Weights of a small transformer language model.
Architecture: LayerNorm after each residual sum, tied embeddings.
Each number is 500 + 40 x the weight over its row's rms, rounded and kept within 0 to 999. Layers, rows and columns count from 0. Numbers have three digits each. The size before them is the row's rms in percent of the matrix's.

# v: layer 10 attention value, 256x224, rms 0.0689, rows 248-255, columns 168-223
# o: layer 10 attention output (transposed), 256x224, rms 0.0613, rows 248-255, columns 168-223
# up: layer 10 MLP up, 896x224, rms 0.067, rows 0-104, columns 168-223
# down: layer 10 MLP down (transposed), 896x224, rms 0.062, rows 0-103, columns 168-223
v248 127:492517543505449530494477477518508496563479505506461536491469486506431465468544488517466504443522451502550524488511447432467511457450460454491504486444435512514458610564
o248 128:496558501532500573522533503516534534503490534469449565485559479453530457515538411469525437552499508526499518463544520488500495457475490558504485486444489459448509603531
v249 130:507452489525532469452402501573468462517469440513439507522450572515466482571477485486568473495535536483493488525509500583488505545494514469530475523447511526509390516434
o249 131:430539546548508518508543502582493412538480442519515576464464555540489491475541569489458500450510494506449484539557525501486553496531512495474485499609539540530498414590
v250 127:520538421454542478453491588478415474495539443527545490526460468497561550485532523504439428551510474493440509487584553533444480492510475508465516600528477457488465575493
o250 127:478524499514478480526501503487480518543407467495365585575557431496567509486462597534508495522468502534393506528505456524488488490534431539499507607497479533432478475492
v251 127:488497546484541502463515497484552585532563549560473497529418529534555522437549475522496570524584518502472448452480562522511537568526530521417420444444481497473518445496
o251 126:519502581519496551525526425504547531461469569428492502472526547498490452546463499525431475525437540542425423461500498522506467545558503533471472429466525531533482535509
v252 132:517493545541480527467454558437523558482504447525515483486502511502546490565573440486473440473528469478447489494484526534482472532563508455475601568562463550544537501532
o252 132:502486550514488436453474516486449520495422497540552483440475487426509562516491456472505471555546452514444562520515504548458507518542459588443480564499404505497495448512
v253 126:502533482535485488495476466489524501509451498444537432531588501537516486414502459509460556477497547497501571527580573515500484446499480462535499463478476504537532533543
o253 124:451523482575542475524456488503543527457496433528508569425461495472566480570510509468451514511537476443567571482491494485416552495491525440503497447464498523525551539433
v254 127:440545481471506488531497463522555568411543524561453500398518540509509399489492486419505441432572452495521513498439529446449465507488542476398462493518553533536538489482
o254 126:530456466483498499505509523465534515449474521531472453471490475482608483515477441525602468424525485450475491461469488522592425471544456446493522500549485489518472489545
v255 126:485554494578532494495481475495539433500480502514466507564516471565460445609518472529539442464477474545505464513490564519515503504517480461472504434500495543423547510503
o255 128:524512598506514499462579514403498430470486553468436502526520422507452525501465453548511487418494469514463492488473493530524485550579526515519435448511543529480588583479
up0 097:507452450505531506550541498549489532459458535420530617548529586521500500506460535478538472469504482537521482517446531567513534521431518475490499444500453495476516546486
down0 092:480591487503544465551489515546480514530520450514445499494461497439558488441458527464501540445467504485532449521548419398539477534545521494478605574437453425451494446525
up1 098:456539498457532456491503543499429580530498457485455466546416519491509541413504457512448559455474504544505558461502549498474524538466537544470531537510398529566475470494
down1 106:594520533469483496507474482497528473455465448550517459521527518543459479561517527508464476518510463564457465515537541503432500481480486476438451418509549472404455470482
up2 102:449504462525506499497488459500469604493507513544526447461510535451491512527548487508538490480531520485427467519483478489564518577481544518473442460472512512485527439479
down2 100:524487520501540451468528444445398543440541502548470548469460526509546454468513441500521520451454445503504433508550523468529540528480435538481532558505526527462439498508
up3 094:520463529493493541522489550435496489499543582485458552541511486491537448545541497531483527485538447502488532503444548501467549471501440428538502534555471480543512491536
down3 104:415484439486463548485513529567583499490499496425517527504525449548505521458537521499501490551545503477457481434570485433499471535575466489460508451539501430499549519491
up4 100:491486465533518482559510544521520522525471486465426489520540441516501486486527534499459424567546547529464554483477439449474551498506542475541508559465540422438517547485
down4 094:492514569487515508486585517436498467517492524490510548496500554507526526482523460524574506516552475490479512436464461553545469508503495487484465492516439463500507494608
up5 107:430475450537498542515529520549476519521550537453416469548552522451576564448493504543521547494560527494471470485522496548548434487420477486548432510481548485505430554442
down5 101:539464438539515483469495544454517434436539415441478550555455565480540537511497433525448545567529534542508525439496466481493505502537445528397498566491493508534474502503
up6 102:478516438452488519564460463486561536577477451489450539498581511494553572490456505510484543518447499411454485538510482459550557535479490425514468527471470530525494479455
down6 097:532557500526580524537540454514498430510514448528456574494502516462477452537502541538528573488522410473494546486513498537480512499513505409518490576555435497478510512545
up7 103:473456480403449465536464492528437571500482513490422431451576560525438544531547528493521501531504508528491495544468503524469519499526454416544468459465514507534483531507
down7 104:474519540442526398554527519528553424472479608463521520541502551439506476532526462441496502495453561532495381487449487455492473495467534577478475505555498539518501492491
up8 104:477459508443481519443472465502485449457564508484495486464493482507492529549487475553503530455544482435549479549508500474533519563544474467496532435489523578591534494500
down8 107:555470496512514551556482511480567496530568451519488519500476426475474538575511558500493559508521521482456514562473488506503502429554552491555488530496478495522465468528
up9 098:474501508533577463483532563520512505486549564512554555490542577511548552449477495520492515437501522547441505502523552537467525542497582503528475495501523405482514512480
down9 106:443501499393498547470484484520540422533537412469510463503451421420431442488457500523518459459519483532562557592509506600491495490566519490558519459452449551470486544505
up10 097:477463556528499503508422452464499479570502508444560455488505451506482513504441474546529525509495474524501483499467505453556459519538537480522447534477557529511446445486
down10 098:527427546472496501467523452463427505492534495444495523524532482481528462537531521442477454487594517487493542461509546567473566468427363501545568550540491521483433513544
up11 103:485508508511480493433429415490464569525478484550492500540423452513524493508578522512511468501530472491472476495424537501537566543608487508521507495573453502420550513485
down11 104:493494447444539522532551514517570501453440448550466464434526477515486521456441485506485459476574493510561460509508568479562522446551536515482536474472453491545474540498
up12 097:459439456452490465549490540478548582527508515529473521509448554398528398538536550469438443432479502513588508496523484535512528535508466509439486505512459537544545492522
down12 096:428503531503511521475497437529489516541484468458546460469546467485567479548479553617466482534472524516518457470529510463514433496505448527559512495488443512457498517561
up13 106:554544530434539489520485497482499484485521457495534432492524510447461413508466527448497481527518536551448447478531539485524491481502479557471495532601519428481501485508
down13 101:488490465558504539556496484537486507481528527418472516574516477478534516428498501556501502447497442553553582471542463472544471433570512500505579509445539526450524498505
up14 099:481526529522465526521534548480499480463435430455489497506413550451514534543582478554458490530390487558415495489505477469563475500513456458542436488544475413464474518571
down14 092:569531480537563516487448479527444535534486521482484509455506438558535465471511472530525548475566499441519455518513544519426485559495514493523493499500470528516504458553
up15 099:558564556465495573456512491517447541501509506511513485484518520475509453443476561544530554549545439478413517554557498445503464599571424520525482472478492583508510514528
down15 093:532466476461473520528451575474515499447548554547455441548573497496572548535485475459478519508517517468505505460508500496424497525525557473489523476502511444576466480477
up16 097:493501517484448448558468518548498580473544543476481444501471402511486424453513528560496573442488506449542498512454469518533485485514524496497499482461515473421527466508
down16 105:471486536477489447529458477478491438459497436449510522461510556490590540468494475470569548367510564480576526515510533483508482487495491455452530529494439550535438548458
up17 090:569520571445478514424515515415558531498500504519520503536498527506362492505575527553523546555475486432508577501505490531554524524561501484462490502483495526462486509510
down17 099:518432455512478437487471491479500494462556491588499546586522467470577517534502535453583518500505544499551514463556506502525557530436471591532537499486467487527484513457
up18 108:464500572457479537509595444475595529496584518522538546513507579417509499513527497490491479491516530518519497506519530519496461459524420523490523476536422491472453458545
down18 104:462563553480454488514519450501539475459452461430531470427464496525494479509531433508567482515520473529493485559485523500475489545614501517496495463463396496485515512548
up19 099:480529487498584458543552505480463489422460484450513576484520539540460542462489552471465513458402536478494503475467509561517519482552528567417547628492497522495557515529
down19 101:484501440493520456455503542516483520548424513481497492469479557427517437535520538504531559517531479534522461522508450505472520478442419542494534418526470469481541428552
up20 096:379488560534474558457616432506529566543456491527397550510523448505438464482518523516481541509537469521482503501473459499415517557505572539542521457446476460524497491501
down20 101:485543506477536475504562516488539531481503571509560467454470449476506494478492563556493449494547518478500516493600523504519491528520526483509517458526416537520536569502
up21 097:564465473520551509462463535473559540513457551523433455520453508477511565477511489439483465451485552408550487469458554488525477481476501472495536452432453515458462573501
down21 095:603464444496487511526432569492489519573525499481486483504488534503510459481537540546523527546495520465530487490526542478517522476533533482493519523543544507492514472600
up22 106:430453551456537502529505426471534522505519461542479418446518465512492438526477535512481490528543551593524462503501496424435545505482475417493518481471447462544422479489
down22 102:458535556451456515488519443501557494469541527481511463503545426509526488483569496486489537486484516435559569498557502484451532519585497502504486411459485404459499515503
up23 105:499493490454485441489440512455511619497463542475460455557479504496459558548440502458524484501486603515560543557487500454444507454472480558528474564508509494450429519553
down23 104:523473446506564541480610447543537519464489516517448511527413569574495519411500480485473486511521486488462494484466462524605524446493546509504510428496497517532558527543
up24 102:507453535478597541445499565557509526476500503542400449525554600525524486454495507519431555568468455488520532523485406491523548505531447537507439499561519517413497486447
down24 101:496505476581510468494510469450529445496446541498471526495492436491482495544418459457549527510541510502518477494448507529530495493428535522497513562486452477484472567496
up25 101:521480523461456457527524442487493464478512489457482477541474430488539516495471553474453500608548452510562512463513463528458517526498470510512527472538440519517479491506
down25 098:489454525467484505545542544439443561508503530564511507470550488478493468511425526497422481466574553540498488513494460542484487446583578499504464551473556480525548474541
up26 105:489423541417514450533495512474500531515538459526445463498531416525502475466464472588504570562521519494475524482498521412501455542463556498521539520534517501498506467491
down26 099:476584536527456529476473559537436426413455520500501522487492487544492527521540559475531480477481512548494448535466524550514496517573550518384525492471528502550450468496
up27 100:497486492520528542439502499478413507553543514535458489497500550520448506508508547565540484515532488567517499512453520505443468505442498560510424520438516483538467494470
down27 105:324480492517508521557489504440477501478462509545539513481462496546454488508493431468457539577468566556478557539408418472544558465445474520523486485534474491507550536527
up28 102:486557449483551446493531461480539429398454588503463577484543503553533498566520459532491485437531520421585528498516483522546524504461488465539582485428517416462505552482
down28 103:473493516530524446537491487510503519536464479497534433466490454457516572606518481514470433467582546538434547479498500499499488490506520522544516571497543436520503485494
up29 101:582447516510497494464558510438540528492513517508572530416492486494444563502479492550489524529483494455546483471536493562457524481543478509487546513507572518565468506512
down29 096:525503516503512484453443480560496444453428479500499500475482546546518554497566482551481521492450501521543550472517473516471538451565567506491486515528517557529425530465
up30 101:492491521466572503510487497506506486521532522463506497518540502523478573463529418509461525480485541527455455463451460531552563463479561604518526499475566518510475570484
down30 103:454461527510487533489542502469527518487527515520495460564475513500567593467560551460475484437509467424479499554459459523469432509534442467488608500505572536484535487459
up31 102:484512491488487469528485447458495503485558564515543474487473437494484589506483453454499536439481464466531453569431506555514484535465449469500507505534444463541491543540
down31 105:475485493522589474486421562475485478521486504528511510513550587570573472524537508478484524503525562503519485437426476499520548496515513465503475446469494514502472510508
up32 094:475550537580579498508458479551479579516542499487581558536533542517520455495529591539510484502548558563559493483465549529487565480437483488488565472494496524503491578530
down32 095:451520421474562498456561489475523506474544498481493511453537464517436554526455471418459534499499416421498511471450509549562565507479450530486536516462463502527556469486
up33 101:431545511514521463544455525427530520483458522477487509528472481485466478529538480511484516456510527441536565567534479494485441502542564528485452423492546462565518482490
down33 102:539482504527522554503491410497469482578445538512471517581453547489384554572483474541540435498487488452502449481505520432549486450486500515527494436550524444518577534549
up34 101:450565521551495437539501544513422507518527475487416504504511500530502563524554514488507535546505478548499476468569599487502572474460521486517521502494466510429460484503
down34 100:520504551449529514526470544491477528515544554498504554541561469407550452493526578500454535470502496469446465477493487535476385504508486450500424518468484531476452471497
up35 094:470459505575448436524413581527569485538487496455456530571508504463515458558548560473491493582562520441500468476473528509439513515518487429451554474508605518489434477466
down35 095:575505481447499515514553488520538508481506482509555419505584511591504498486429504511538521473540502547513511499468461474569520496484573535397506442445502545477515497543
up36 095:471514552497545499451506558488446567478522495527473421447546492526471475498546483549490432511540455493543506499537488477442508474527589515582500456463480594542528550475
down36 102:445521478496611540440529582564525500488436519498487505539500525417528568498471531514473532554453451457433515487456571489551513542451536521521453519508499483510529506518
up37 097:494480522382560494473469468481477472534473513536460463456455493498495484540507449497473501510569475519474512563359491441466460456525521504585507439510519558497504518453
down37 096:551507488481523456497473490457551518513499533547433450547554590538512439453471461508561536506455555524529475545445512502495521501516432507494423444502472566551500572500
up38 100:520382507528492526387563454484444469455464489555483532469493459513506465560513512422495526534517476519537579438508535504584513522476464517463545543520473431456486508453
down38 100:512525491504508459496492546517531507465557472528491417536504430497503561500526477436437485444570537557556577506525492525530577431552482485475560430444510467446498492527
up39 104:455563508501497516527446488521527472442479551475524505453481567416551418485435526510496581471475545518528513572458560480533501483473520513517381485529475510501489431421
down39 111:599488482409484451576565463475436528495500504548513409472535483526405527494507520513493444588412453453489465494537463508452477507551513466430580484505486484507579558447
up40 093:443448604460492591515472444425490450549470447479519525484515448470524559499502529548490529516558431546546471479443509550458558576448550547541486540479494489489460473526
down40 100:537513481519558508489515481551567536509481548526487459566496446507490497416465388428445512516573499477532486469489440524553509529469538459570500429466547474499498518592
up41 098:522527458512465472513499495576455485523413580455474520490532520527460562526558466510490513494451567535506497492479487488507515548476546500494524476527498489469444384515
down41 111:547501542506585458509523479507570487462564527436455538448525516505489506475468381464458454530540500478516448544532442490494550525515477546487421478485507449513460490548
up42 101:484505527522522540565486557502460446456495503499504506520534450453506427424542565399523446512610471475502542541565516484530458443476521536467505533523527493407527496437
down42 097:472510483535593530519505511506450541535513525465508406506514525440522463440520469509480510470476453457477450504567544558579536536439525458523542481476441452487534580402
up43 101:484492540531546440511534467479486479437451514521492498511472537548510501536491517464429577461497543518571466500500480474444475427507498541576452509422475462491479561437
down43 103:436430503521469546504544518472508420533550466451478498487536499523495500507505462526477506435467376499448543518502492453544525508421540539430515527553506496522467539476
up44 100:483510460567538501490491468442470544512483560448492513540478537492557462531415468547444501505486422519490488462451527508462557577468476513534456571492444463521502510522
down44 092:485559539487502501494481538566499456542439554503424477546483427581436480369478530463511506453496558522471485475603458530512517491535499504492464556564568479468571502493
up45 104:523440510487457583505451537492501585440515512494454499557510555423505478476476477484519492490509498471515452514500514490581510593471466466569543529541548528512467530480
down45 098:457545601499466500454512413478518498471494497502537510521463477497568507592500487520505529522483516502448483474499461438527455419479513554591425470484477502552481515493
up46 101:568492575524486511492484499538511502474494519472476467501561505504454472571477585502522460437524596520536553484534549517486496580476594499495578455473482362433454546560
down46 102:511448575485490420482584509537479553532506527544481480513482531551522488486508488532535509508498480497529474579506473500532472572383423522479466531466537482502467495546
up47 089:507601511530538491545534528525484540489526489421534481501483492559531440512495517475479457466408452442516467530444572439515498518480505428543538528572571529491445516502
down47 095:498426495480530491448540499449525458489511448449467498477565497544477535488469496533528554539552534494536489482493485489536505435492475557482503434564398518431499546458
up48 100:455444447446559465519436505476486519492552477523467533548508421543479502560498487503560501487485435546539475472463460507543523540469498519485484507499448504423480512476
down48 097:482520520485530519573490439507574453517482498503441534584536536560457502494469512478514529554542604414544557502550520498456497466464491424438465498516486530508484491445
up49 096:590501483463474507563487440501433521482544538587452477441536498537490512432516478497517466505463541426442442527473549509535544566461502515462545449455481509470480470423
down49 095:416473534559526505426529550494505508478486516508547510557466489538504488449560527518504451523508464508576510553529506542448454427518522443463515468485479461534545494527
up50 100:469581452509530510509515443523481500474494586521425527486459468516516443495491547574435444557514528499496520514480483505452464479513497522476427485535482520528462488478
down50 106:495481482535498419461476511559550494523549461544551540445502504464484506518540492485530447430510514499516516477511441543459476515533441492523485477432470524475451542457
up51 096:489591610508478494518513494469520508533578507521466516492527499534559499538475511559463504518488517470585558504515483447502499480521529496566505558533563541478460557477
down51 103:499580556492487496526534515423515504536513447492497543534537523488521430510540543506519559458620535526567533525509510521536489470542511417507466510415487518468459404447
up52 104:460573561538507498538533492585502485518448441500521503487508498523490530550460484465440514471528536504484533501480503460579557512466542464517517514531532451517445479427
down52 102:453439466522534467516446466469454447445487470423482518452470559491527472486517550484504503479470478480506522556564516501415466467513474489453499546434450500539475453532
up53 105:515529477536512460490473475565477387456556463537551494498481542454475457492465507479466480459495469505448516519469524491470485497515514570517461451458475449515521628445
down53 105:410477534457482507489492568574475498505482491498483501532466468537545554479470485565504468541514557476449468481465463547476446447471526500512518481507447481553521531461
up54 099:524498529520491497520527508532479517478468583527531587453533482491494484488460522484490573543494500469561527528522525516478463503534503531446579454497487486478524550493
down54 103:505436481541469462460459503495587442490512534457459501511466530536506508524570486515455457545515452516498514439471559520458468492417489540531475530485516515484530549492
up55 097:566442582520458517523529489476442416501426545545479474515484494484501472501556518511482475549495479554486523450462486509394496485456496492504569565580587448493505561432
down55 105:480456438432492589503498505469490498459454439505452500518599441531526495445439470534480414449466524470527539507513494519477567548454515531516592440493467519524553538518
up56 101:501478481415459483468527526517493485485483499524492415538473511487491493459584464481543525506560491542442537456497448504525479489521561575507509467518461466550505543595
down56 106:560583535468520516468484524474465532372522494506487493547409541524442515508452467430477529473491520416456506514519466518559515526498466479524467574492586549522425531509
up57 099:484491437481559475484473608496527533457540558480530432434453493445487441488491537501535498514460517555504487504591485469445470446458504499511504507548478440506523541495
down57 106:431487517453561505466490477466496541503595477423543545533553435575523519550513503537516517530520573501522553475579535585526554426495476523523526482441476493425508497521
up58 105:548494570503533438473506431423513495476468549458532425502512638571490457486506513552470551440462526463463440465427538519529501461502518503560519504485570550528536578528
down58 104:527545502534522488520479499552478510473501426538492409532496537440503494456486433523524423436525500495511523451491525442487471550533479467496517510509459436531455493475
up59 095:494517557523469469503469480459496455492465446587465532453453486473499539448536474594536588497465490492486501470593530509439469505439480500524510535464520490533504578580
down59 099:439481486516449492431452499549456499443570441439525558464495490462542538437558462482538534553556493532514422481545561449533521626451539547475455478544487483440521447514
up60 097:532523498456488496470472492516510544513522521500533482470536465436478493491482492524471516547538417489497591549515485500554526466471561463467475440437507519549546561513
down60 100:505539554432529497510569489435538514571461420487499467567516567453513435560527423470550489418514504520441564437503403506536459465459505444484515427559482522506538495515
up61 102:513545482527477492552528455554545453478484507504447465483551534486475507461485493543468489490580549466479502473461516537542437478510520488547478441490515527532595508462
down61 098:566500485559429489537501473479494548472518472558391539476489551460422513523473455516451464504521568620546596506533494485494573526543487499479528514519447530491482576503
up62 096:462515529554474467465478510505455495546537479500474577525493533563380503522494497514497516439491484496454482524587485527533515523462487513456507492517488582466539475511
down62 102:469539504519477466501564489451486498522477497510465512500395495488517485576478380539477397522509542537534464519424432600471438471446559443506477558458424525452482509512
up63 093:508464438480503521524538499453510499440534499514498505445512419427506578482451533482423491488497536564547428575516494488569448466435527497525478459518499485521421497495
down63 091:466582512497517458399523512466515448514541497576531497523474466524530480493471460497560514504517492516538456449551483554466518496468490460532476553544493469453472517454
up64 097:428488488530576540447512503507530503462523556519465481416535515502518509500431556518459482518515553536523521528549554474485463497491460505535589483460522518463504482544
down64 094:594439480537555580524459480483546509503508472551470573567539503610544498552531576432500431492511446531514564531503440503497540407504530512522524526511473554497585510461
up65 096:441468493521467457526511522506565499520524440510453529570491572456450492512562504436538474594464544524516545566469505474539566438547435493540544498443512558467506424546
down65 102:513475573463477479485553513488516554453453538501568502571473552520573498548530452508491528503522469549419496515425547565476592479416459457426508519561402434477474520510
up66 108:454479479530536500470547563516487482500474582524504532488458487535442501504474527412517475478573529472531506602490530468482452447498474488524453449443489493533492487533
down66 097:550461546533466470464526516574509473554459456529487443528572460482476513436537513596501526548417500528525480543451548475465450521536535449499528445446529576563525549493
up67 100:476476488509483506460444493529536495470446548599485563577550531553529474454536556566599548512514536438471448480499476421522576478442513495585515531491490465456525504518
down67 109:454548518481412479524422499492531534464530515475512481444509599483487468498499473465529491523513412499548502571562506460543459534522516489495505453545450564481465478469
up68 103:478511528443510472536527514534553585527519554490477436513441543517499421467526428479492538569572489539469557447530522514456498497508566438532437550476550472536557550577
down68 108:505468521435534504523433525571492504400550414437493456494463512526552480475507441534454491552457509427485515508495532499475511592555474484508533547519561478583484456574
up69 097:460481473469478558494511533469449455516517514496495506509496485510539525509456579541490499538428437542537511467489533549511464441431478483536434447503495400518420534515
down69 096:474443491487518538488481511466598512505539460528499547519504472538452550524543545505497444576513506557519493543523499557515477497524529479598517546496526489578522515473
up70 095:417465529487480517495522501534540551520474474539461478460447483540451506445489495470525444468435536471509550499475472538528512460554522562402512511493511521473462476419
down70 102:475448535523529550490496496525482480482513446466427463537584571463495471468527496571464453522598488532490474516561453532493523504432524569561452531507546490518576545546
up71 096:481496436501538549538561552438523402527524463559525481513515508453520513466521512491552512534551476482455471507492465497477522485443461559528490531453455509504485541497
down71 097:632550509455459483429497534519530458529450511458518508415475475513487545553408432516553581543512502465459518510424525551534415483572508464539504490531529514482494561551
up72 098:540500489385546473467479465555492489477516569536407486483475564461417560584411497482468505491487482518493476482491532487486568451517599448503449437500522458509523493464
down72 097:517498529475472463486461512519513496508524516475539482483496442483539515601501475524504538465448573427511396506534473416530531481497510546560492536474505499508514509473
up73 104:541542494574509434491498532537492507536507539466552532440516451513516465542464486484548448529526528505521558482424479520474492481463421479545551591552520486494504539493
down73 093:558475498506485424430529490483428489505471524494520449545444443556476430457535508476427509498491477426557508517494560544512514541511470540553469511508480505442580502500
up74 094:501508517528464607517561470475486527485550513518533506533504532490497553522463486426495462511544522494450467499499548497554498447581525474523448516530444502426561508497
down74 101:492495494506431408528564449551510479565491504542507529520540461436442486456480503503490490559505480484444440612569483476497489507472551499456472429497496528566494509528
up75 100:500485483489566502511464546454487529430440578506529557482505541558516479492503524549503535469455504451525470454528517494494543475532488522570496527515494417516482418546
down75 098:466473555492461473500503518467502495503565505473547493535527460460471484504497428492456484567462510442510537497469504554472375548508517445515521472500461522560484522418
up76 101:528504537493517438452506491504562434554465575424487417547473529551426523487551522459502558446482420488517442483465443549550584549480506511588494443500552474509498489462
down76 099:444556494523499470473492503557467548451441414405507479508569495476462513518483468537463430444494501459526471464501524483535539504564456497605480539466422475433471524526
up77 101:440468499489477513525482524516560503501564517476461499517520556520531424514483525471447523524462511492405469489478537473575481578524450456448503484558418546516500566482
down77 102:535452495472528497534469492484519530461535517485471493505458516600531450578506537437432464467519566533558522494453526419499497550470530532465520527498532515549491425534
up78 096:537547453544459495521515509483506563535437514518504539501531522514535440573539576551593499426523546511508508483458510475483495470455481520513509531456526502502463456492
down78 101:510513526516502536532494487500461495478405529533492639568521481492551490473508469466424532468515513473486513499479488538488501498569497445555482528491494509471502562498
up79 104:503503479470482491559456585601513531473430564529486549549476480482530492448540496420517525513492515565456561509408516517467538485478463511472456494482503549479518470500
down79 098:467492486432464505503498494442534428455492456477536543501467519440469541558527465519457535495470557485551559493559455558486517493426540516383475522458531507486471526464
up80 098:429570468465509541514442443545468474535481491500565464513583510473468493370451473592532437538531495490464459519466522520475498563512487460522504559591492511393491536583
down80 097:566400512583662533567514483513552499481469507443501496521442467480487528545527515509550472523520490502496507499538448549536500549533512535487472445462504438571543556544
up81 103:506550442543473539543481511423539473434530522497478533504484471448517468444448404490464440500458489502458449496549503481464485468549451466466500485499449460501599494435
down81 098:571483508559497490499502465512509538554489489541523552497520474517532549501489419518474481476533484491516496499537473440525554478471485550508525519488457531526524500609
up82 104:416498442567483592454451545563561538495415471469423456429502495503458414489521488516464490542520485573529582557514529555500502475502493487514476478568464491520514434509
down82 099:523544455509533524454461468493485445477554518454487475499487506519445498505462484527475477504467555454480422533407453493429553443534498499482507539429522502475509516501
up83 098:534442485582476506473439502499525506488555431474518519404562514545518494568469496554497506500492474527524458550441517459544465542546535499520501524466457511495518478508
down83 103:515468471474453563548457553508484413506485496542477482503579522489463501456525504573491493478507442513479546480533500539516548520493551410455529581553545502444489536523
up84 103:506440547523539457501444471466428522488466505530468483479587481495418471486559493431449478538535529508484535547475546565447560577469531548501486451487435519470503468476
down84 103:479464527485526466486442477539480573467529555512568527474508515531548465468487603563468551474516459419512469499493478488505540511454439450515522519529500579489557460510
up85 107:515515497486545488504431515517438553449498526490461528503439464452504519501505518516529491469517513556558512527537491443476538522483526551488560514541498435413477569449
down85 106:405531459533463539491556500492472569430472499397480429517509506493466564504515500496427537497453503476522490505494484472419473548494469534506501490489514535523485567542
up86 108:499541494554494471551520489520471527507523477484549439555528500531477507504496475516530493523505534529526496499425501489482554531512571449535455508513494525494543456422
down86 097:462514543513517458518458612568514510477498570571492449440402492523482523431501524526502552466553519460514588463516498530439488480579566558550515525563562514540510512493
up87 102:487519496508530469449538476494492481492478451524443553488467522492502552508473544556480491481499518436467491448477431445489491484538566465497491403551507475496430546463
down87 105:489584526573532481521485422479526511492543564422554505537524546474423479435449410535506525459458461447506492458434518506512525478508500424513498571504537530502471521496
up88 102:446430480512532529512528504518484578455538542626554555473486473556551492486534447535423535461459483465531530451510517547480524497514417530519483587451471491493496542547
down88 098:504501518504581486459489405471504512498583524511580528510484506524489531461455439474552525502544516543575533508477534496557506526489489518459493475467475425461506471509
up89 104:493472479535524506533534499497486518448482507453577505514490566420520493549509511539533441437526518471522471479461473501491367499518454527510516557462488490549515434484
down89 098:437429474506543497507514513477515529599593445486512490426567448467433542525465514521473458547507551478506469451464525420496459530559591454585511449492469439446509524476
up90 098:465509509476553518553447566579487497547513382576536465530539481548521447482572535435479531487438556427433524512510480460542567460502522472498528493528457536456490456591
down90 098:473452456519491448528524528487501477528470495509545446501483537467566488512528533498487481445452437461466480416461528517439418484506539489530468526417503442514518561478
up91 099:449430479495501512449445536505469578526473480516552600553512471506458481484454521451532488553483512479512589474489444541563522579492480526541540527443522489502433541422
down91 101:480564516490451542501502530434504490499550509492466445475492480568463489552482463490487511425419450535507522484523429509496459462487508494462465498478507545438483503588
up92 101:439512538516555511557524497456519552526507513548509454560501523506444502463466497497541483517457508499499574451543379498543510507521533579462527505564535466487520500519
down92 102:514515539490480552589496490561563451446439523561518547463475558453515499505499503463433527491481516459471498526483527507451574498513464489506458477536513516463484457456
up93 097:463523544472524453499542454559454524444416440492432472422492487471500502474524457551453581516510477507536462469463512489490511499519506460490469444510540559524471533546
down93 099:483455433492390614483523517488501541508548458522520641455455467478530425513526543482503484416479483454460495548461447498531437503417527558558501456520494505491535456589
up94 096:496400501542451594514513510475503472504498577487496509514499485467595487536517485443531482548482459458490485538502430469493489473475454490552479510465511481520505518500
down94 094:542484594471445466533486484492520511519471432473497469528499474519480588556446475525510575517481422447475491484568484568454557533536486490589578514498410520466506500500
up95 110:544544490437513561471490541430567484445535480465477511426478573460475484478457442531478494520496516451509458506470587499513387501530460581505500455588539579512486467492
down95 099:503455459472477497562518516513518462541485437443481505505448413470527545479473566442548470477519448463498488476484499542533521526476517464394600583496441494426482440502
up96 104:551451480509474474441440531481468485439534510485451438498560540438442529452531474477523522512454432474555530596466468459462524526425527520523517436531488541526450438533
down96 109:487474477542570546550452528573449498579536552518510528548470459506457528483453458566522518458493596482549448481399410508557475473482444607399510461448467528520510454508
up97 106:437474563477486503464540456388526468551551495430573518524508491534454531442542450448487566534534447550496520452560451509516523554412521521481517536436534543541506450502
down97 095:581511495564480512538540463517494511557485437466402477466499471524494528493518535561558504490486496528475552495435534488499448520521593495551505537454559468527568450467
up98 111:489499490441515536520445482429470530478448552488452491444534573532466486477535525446465538559543509470480524519553423541501497510559502516578481490533484553450496498538
down98 105:516524540460496492486479589530541509465433446491435494550500456485533504460512432505464559472467531465535445552525513485541524451545486567506532465538493493528539567502
up99 101:528481462487430558534471501606464434510509525557491494439536512476537430483522495518517474522506469463481474514505577529488534508578483529483527584485548447529437520473
down99 100:482509509497473453520498538528560511472461481504496479442516445600456478509462447467544520470503553512516421461508436550513483492498524522498486551553462435491492561487
up100 100:504493514514581465558478546481510473460475505491488461455483518495439495521485524576447521494583589508467490491486533530557455460503530463503550480489528556523571518492
down100 099:482484431514474557468499540505511527517529513495485543542490530465496489478524506488521431572481496503465428570541443554532490527525512519536484484514498435516472526480
up101 104:470523468526432552472545482480505477541549445503457488538527465489582505510462442514515440440498467542530491524481517501448572538528540520457531478502493521453471414498
down101 101:439509506573422444560523531515552537545478531487496456504526518579593462511452505456538480501458495579532500611560535513500467503565571473563523526490496559516489461463
up102 091:515510526477498502523577418603563481519469547475504513525518613488428532488508480547554535575502462516449510478489410442505476503488519486507510543535578451478550483468
down102 085:576527453501533482503457516444556494544531481479486485538511555498526548479514475484511471544458519556516531505557511497494497483489524502526538434449489496477465610493
up103 098:529552528478488472503460494600524448490492539440470515498462504584497497577454581568470430425421497557492568499514503438427507521526523494503437494486530509531630509451
down103 093:536477560518537563510489550521392494553421516514528451426511471517563548423520488506482506488531549496502447523491541490548447507523543482517554584493573528496443488484
up104 103:475497490562483515414509441545530504505520556554529447539463523506523446473589505451477479451509607444557420394486567501590498516480462497461459458532499524433475505521